config.yaml
d_model: 256
n_head: 4
attn_scale: 0.125
init_std_o: 0.00226
beta1: 0.9
decay_shape: "pow"
seq_len: 512
train_tokens: 665800000
Each number is 500 + 50 x the weight over its row's rms, rounded and kept within 0 to 999. Layers, rows and columns count from 0. Numbers have three digits each. The size before them is the row's rms in percent of the matrix's.

# layer 3 MLP down, 256x1024, rms 0.0535, rows 201-251, columns 640-767
102:500499612507485501456760374506545493501503506505500500500504457494483498491452603509421462502591554497455501542495477339583389501500432441461446509434569538501569527545500488410448484442500399479555495500465541527478521491502467521570511500413439604468499458447476473501470501496522502571433501554510502451497496500501499529463480501501494482503610495479513500602535486503673562500597
097:504499571548518600536433447422386531497502522509499498516475513505483545441382523501517494498506406500455499394528521551473685499499484436536444501402529478500480549530500491414550537478499395432424502499446504584520525503498502534499510500488512422520500519527532494499551498500505503471287500476498500504437503503500499546432641586500512505489592518525502503501487571495647490500449
106:514501523526469567465470646505465522511494472496500499479540325513492520449542518500409484497449525504504499460512468577500531499499482480467461487560406524499429459489500434497513471559501532472442508500498456420552487508496421500333510500461479561471501414489572456498591497509491474474574499510504500464456504499499503525519541460501517467484537496485485498603442469588615439500521
090:514497524478481473436418403479696446510500503456502501398531518500486573426513598481431470499539481498537500493492495393512242499498454540557551500467518506499465380567500588486590536479499580528488498500500502570476470508499522521567490501493457450496499450528500515499567499501483499425576501504523500431467503500500499452618585578502517491487490523545502498552508586570578520501478
096:498500451500484563506484487492447412499500471507499499559501572503506406499499391504436497499444483498547500453496488604521597498500473455478436503625473531499474604430501564578550442465500535413499504500519480645534527495498438530628503500529510535520500487450489466500490498499493520396502500458526501475465516503500498484474515413500497512510626484512505501401500610381462542500527
101:504502487518481644502566453556540474500499444506498500640562595501491513502515355506598498500542628500468498516501481520530586497501540523466377501387511497500532462456500452635505504418499323449477504498513496463446524506495564510373532498538505456517502545540434497501373496497501508473571499500486500492493496505500502492484506402503471521493504502466490501401503480519534537499549
100:488500493542483480456488525559387546499500479499501501549517449501457484461477454486559512500415613500504501480504474433477532501500453565436414502365464532499475523603500527490635473465500547589467500501438464425454477495502507497540476500546499508496500613488510456499463499502469502524677500620480500445504513498500502539456613591501484502498512521443502498555439486512503566500483
092:513502421511514454525528554509389483492494476477500500449532333501504542559347478489314489500460513504544499444485535558504402500498318586482444500416488523499601617559499473426403483569500591373568505500549536438460555513498524506467514498501472466525501483451557488500564497500508502465516499427513498531545507502499505484538482559502479510506382504562492496561498555334518511499495
097:486499483578461463504505517470367606492500483503498500459501607504488457483569449491668475499500562498491499434481488532515721501499508586552401506464373440500477570463499633437534495456501662384470505498501514441568543494502479547428489499524536620491501445534597487499462500497500493477518498436482498434471505505500499517519456423498483475482469460466500504613459506545512441499558
100:495501556571464541528485452511628449509500462497498497538516403506483452471539424497514491499504560501528500418505501512489397502500415449476530496518473523500518409538499449542465483578500644441497505499520467422480492503502493471631485499558485512498500744492477450499421499502523510504584499541461500603410506503500499483438492512499519492502503468494502501437414510514405510499449
100:500501535505532417485413449467524493503497504491500499521498324504482425441542393493551485499472510504440500543513484466466639500497612624431548488450468483499457447591499474532531515439499531467515506499498489511568469504501446506614495499605462417493501484543493520499576497503509489622452499484518496500462515500499505471560488527500491497490658511462492498502482508467591474499483
099:517499547488463413522509360451483496521497476510502504551548615495460476416455490471449460499556513496573499506470427476496524498499424494466436507455447524500502530511500483421598474406499355435546499502524512497477511501500441477623483500396529580484501444508394460499537497498517517509356500477535496376421519494502506531399415555500428483517528506474502494498542518643526547500533
095:502501573432489550475570585508602506513499489502502502411486586494467532466539538488375531502516439500580500525507486515495461500500491483485500502463491512501457543460500526583482532529499396651482496502469457162449517492499523509469484500465494535467501446502568469501578500500488512446362501513492500477511496497502504489432411407502486478495438501451508497554407471540424540501499
106:504499473508520494485513475456405476499505477494501498544505539495494479462247422500408480501594555497529501523511467500461547502500507556530516510355373495501376544391500632330633479426500592464471493501483499425425521505500527522553500502522506526506497517574460488501494504502476506530574502508497504494522497503500494497579533594501551482454534483449515503543517471552580513502338
112:508502453477500570518492490530454502496499531503498497676497634506532570529510386536301576499495579502528499456480548471517568500499364486499489495473564525499542553610499429312460523458500466545494505499526539536557486498496505547462542499464534579524501491503559540500521498503539494540507499475539501488537518505499500540434526529502509548548631543564493503667513565496502459500486
094:492503480486502425386608512492463556497493472486499501496469528503487546514607596480607485502431429503536501447492522450448509501501433624493450494530421437501592439649500454421379449525502474467433505502484495393523539505500505530498461499556455471476502540527605563500541501499503509475470499474502502587560513500501503523473465538499475499494524468497499497474426491502530510499426
102:516498473461494532548433509558404509501502464484502499434493576500491493473459544489576552500568440501448502455502494543462597504500500479491471501469496376500532327458500568633408500594501600582490495501548501309571424518505494516615500502566495505491497525522565516500514505504509512542443501434488502528626491498500494495516497430498548518496447486522514501492502533540598463501567
103:488499518482506544508468453596436480495502463516499499546487432506486588488488444484601494499585577498633499497500474402581502499501583490488471499420498448500483614485500575587516504570499674525499503499536490478498512497500455490435512500431504399492500521493623428500531498500477506551562499515489498447484536503500498505474479448499521483467416469450504503630478455490516458499441
099:498500489474447377500532484543443591497497452518501500301522633502483503495558528481390474498452454501442500548500477480473537499500451548495491500440366539499547591501501440543523552538500437460476500501496472456499510500499468494453488500467511395498500393487430409499478498503481482634383500553516500472535513496500499484555553559500501483534500518538499498351550573408444496500547
109:501499514557456447536426550455584483500499542477501502460516470497559453543386506522577580500483539500544500459526514382485474499499333449420524496693465516499471536469500639410442522584500780567589499500485530591429535515500529495470542500463532552525500503463521555499494499497536514388527500454501500466479487496500501480530433547501491538523318504522493495522542469495541519500282
104:514498534436516579508460557511444475492497527494498499509529408501523546522511528510543474500475489500469501420506543509504488500500318489511486498475451431500515423579500357418520491411501466482425500499489498479564480517498528509461508500467506519512499519544508553500550501498532495402425500502522504522444479504500496476500444454500518515504356511531495501508497476483511510501602
098:498500644530595527493663456514509514494501483520502501434484499500420507425346506479425444499516469500479500517499490362485748498500474540360597496555487517500426481535501409477474443519500510542522497501482489346522448499498469488536498501479467476485500381526547444499509499503474497439510501525495500506616502496500501536506483464501512486468472491470498500484497493474522514501597
104:495500436485463563520455403498464457487500474505499498453511476498498451545518506510331513499489553499565501514511526517459500499499663406484554504470435526499445393424501464377597481542500530421491501500474527701455515497498523502411534500506561525499500403527445496500516498498520499424443500517533501578542500500500498524513368501501479527518426523519502499442542560506550499499549
102:508502458430489503505571422514419465501497527471500502539525418501561480533538551495536514501451638503503500546486517490502386501501461440476422495536596578500383427456500525521485523487501474362469501500511531512365491504499500498561501500566483408529501454536467561500588502502509510531413499464526501528511480500500503509518553263501510530499652517536488499460481635669470469501399
104:490502377593522447451555408489524526496504516515500501406527526500478606516529522506382555500439492501440499605472509601458490500501450523521519500543653473500506604588500458511591471652499442467499501500493493683571466490503535538614497500604437579502500591399502546499438500501494493450531499508482497530472501498499502520480478526500505502458492510533496500471553523411647526499485
098:509500451542552464526665547447634441513498524509502502367509383499522471591452586492486492500518560501483500526473503613442403500500423414507392499455458387500556566425500556479539466509500401522475498501506509390548540493500608510387526501399537583528501549466451468500487499503510489505514501465503499583475499494501503494465524537500488528503455529566496497425505575508499530501470
098:500501580412507599516367453466586441496499489489499496474444516504516534530378421508434523498426462500583501534494507422468652503499644645496693499535449564499446527591499351357590550372501456421532501500512512538615529488499475499346487500488472432509499494459525470500538500506500500460595500464538501511446499504500496520429637425500534515471538493507505503544539554444547477500602
097:502499494478509410476532702519488522501502480508500497623538565506499416507491458512319475499445651501495501565502478533512476504500539585481613491520355478500547553496500552562624518571501274544459499499473497710512496520502552509477497501525496475478497563511541543500393504507533474542538500466480504459513514502499493504482630595499572511492445502533502505536523443591366497502415
106:497502486466557361538399536508653521488495523493498499396506630506517512542457587510565514499549583502517500536485527597571500500500477483501444498563509445500432538503500447332590518591502557553506505500537498561495424502499546514615518499337519538511501592574445542500492500501525492434542499506508501520512508501500499478472560524499482529538518535552491502528471501493420525499582
100:490500524566479492479506444451507508503500471507501500462450299501452487423375445479671498500501514499433501499503490518497550500500474637464449501430550544500452416544501578448431468354501585419502500501530475397575513496499451516488482500520545591500500433508447496500546500501483524521319500440519501433490503498500499487587441729501481477499503487445505499421438567390417548501379
098:497502500449510483466251511558486503505498454490500500458513438504501576499430444491401505499563514501520499489483516539452542500500453393476403499344533541500624654626499460539484490513500486497535502500495498394494509482497559501533525500501514640499501522495588508500518501505496494484357499576487500469539492503500502532536544506501502505509720501501492502532538398523423506501498
096:505500662552473410504623419438593554497498492466502501474512634497525449520478562500413550500691394502461501580517484356506488500499429522538462497453514590499473388536500508650404501452501458610513497502509520586514512510500514450359515501538457478539499454492453511499540502503511484615581501511464502496516467497499501501462474400501505492503534511534495496520472488538427450502464
101:502500512507421593499392686537534482504501499488500500496500503501541473514190585480384510501550459498505499501490534458486429498501538511457535502483592466500522478456500593430506535504500562463484501500504531646530552508497542515643499500473522444510500500475440490500499500499490522451503500505492501527506489502500498472582472614501501519483531506507499501494525450543477500500423
093:509501583421386354518541488506453549499499552493501501409491471497486494484660565505529512501517554502521500476530465653501593499500324588543556491552525539499489439507500480557503518494499551504486501500545521507461516514499473538551507500447483488488501349425377482499335498499502507587444500466511500550569510498499502512518584275502496510513511485442496494437490432510541511499319
100:507497484473520395545402519478467448504501513498498500529481410502535489574654622524599502499454440496469499565507507495527481497501548605450435496409483416500549390529500554573428493454499422540510501498472507670529491506499541528443512500481521586538500523546573556500544498496532492522571499489495499477461497502500498530384569491499512513517491514570493503489536621484536466500566
097:500499527555522459494543430552590491497498538493499499515501441505474545511487606491645460498410597501439500456491448431536561498499447347489428492507569515499524595484500559584399474521501481410585505500484480470440491511498475498606474500499481504479501430577551510498480498501498510639453499547492499507405523499499500468522544490500498478518369501521489499531502486334589493500565
095:473501457519514592506611506513667483482503498518500499622511544499508480493425500495385539501454395500489501455515500592512461501502459541559628501529379378501443567630501558564426536460501476483523498501425504488518466491502497477383496501528541659494499499532510504500483501500518505526333501444482501471547473497499497493482513636498494498509436526545499500641452516491540508499579
101:497500463528538504516737562485395499502501514495500501559516420501537512511386619480479514500594469500563500519507511625600473500502537522510624496568472457500500587715500417483484566595500364573504500500485501628476515500502508509475509501500558529510500543503475497500498499501514481560389500596487498500560507499500501465515553658498494503510520523524501499488483462390544444499465
096:495501491566480457495530478461469456504501479489502501572509385497497540509438533508462459500573571502538500497480507617506501501501441441522448503606500699501528488512500520407508542594501342536506494502529526533466512493500589486409494501451469509525499509535557476500587503502502495408433501528508502511476468495501502468538470435500516508498442483493493500490463439357564534502549
098:502499517489472539472493462516523489488499496493500499513436616500515474550343674518370450501525423502480502491498488501492448505499385345474527499508540475500561456645499458416457489453501469440500498500551493451461498509503510458503486500506524611500498602535547506500551504501515478534455501502487500519458495503500496493557385505497512507476538489500509501442496569544545510501544
106:500499431580530492535510579440601516510499591487502501524538518494522457543470518512480541499538566499402500368509524442504544498498541539489495501463466424499403414525501548401524494578498621539473497500500499543553541506499565502461501500518473474531500578462494507500562497500521512432567501438513497490532503496500503496495481517501485526509430497561503496469460488493403479500482
117:510500446485526428529415409470557556512499478493501500411533594500462401489513487510477495499465496501477500480500478467514693500499403542581476498286498540500528414542500510464391456409500498578483500501501477344487506498500475503490492500496461523485500429465601469499548501502507521524423500500532500498440486499500501515569487645500507488503607515535496500577398527495470478501390
103:503497558554475585576420579487527465496501511491500500425510670499481548458562360498386477499547415497452500457507468464450467499499455565545568500488451537500532442552500557536404491640500460576561495499499489604503488517499455500399463501555514628482499600481468438500438500498497492522554501664501501409446491502500498532494497636500525491471574505444502502568509583419439525502744
094:488499546512536394479495438473487511505501485514500500436492495495538509503427575511505503500568543497518501423520515457510498499500532550460528501648384406500481448328501485518429563586499615446477497500523516553554531481502546527627505499512536457518500620523279441500533497495546519499445500444516499591490495497501501530535485479500474532532515499474510498456439532514605522499434
096:501502580456495529517592493521535498511498518497499499503468569500531475532420527522520513501510481502471500440510524376512548501500433546510405500440409560500597427539499489312466490359500521378442501500514516592497496499498513525620521499520542486533501576504532587501455499503503512498417500589501502471527516502501503467577293564502498514516346494488504500503504473562436447500465
097:506501429429512580501543457544491497505499452499501501571488433499506545466488394525390528500411439501463499470513492472563462499500629455550539500394549367500585459533500548577495546400500543321576500500506499554525509506499443507584522500573545571492501432559520486500467500501479498408480500433542499429523512500500504478498440435501533494469423510480493500608542409532572505500563
102:499500543460544635514463445506503518502500567508502501477513333496512448515385645511480543500440503501551501526500503389424401501500577435463467501613444485501528418514501593487393503480500308461516493502513510534537535483503518518436495501451499480495499622545396559500545500502497486513371501498523500478551476493501503541506471348499498523503514500523504497493533490597531514501558
103:516501438504502539442545504506444471506499480493500502448516369500446470472477497483351470502564526501462500422491502400461396501502309479460625501625432503501436475558500610416503468491502521428552499500530496532509513505497439505492483500585543462464501507485458489502430503500472487472492500496493504552467477504501500497468515508501527486500361499527497502633547583506603464501410
094:513504526465507416504522347568627516503496484483497498552532616512509512483429460509316487501527511506466500524545522577502589503501546396469479487482393507501534567446498449526561445442503629548523508499507502465599534503499508471493497498535505472522501439504606598500482504506508488513376498566482504414522487510499501496490508588499553500488519511472486505459515596577554435500535
101:516500541539470507536390517528588513492494448480498498505497456505492384488549465497374530500539424503579499546524521578440592500498450440515490490436493545498488666429499426415683481377500618612549505498510471542538462511495505514482483498565549406490501342542459485500470498502495507406523499454507501470425508505499500518603407363502520488509429507529494499387500566438475470500442
113:485501568444519400447516423463608527501501484526498499472499531508457559498299622472422434498513515501450499502496446489510489500500557475464552494437456453500507627574499451526543473396500399472424505499519469609396451488502453521530477500561485463477501598506524477499529500503487490559519499527461498459507503502500502512479463433497519465462613487485500504503435502454539501499401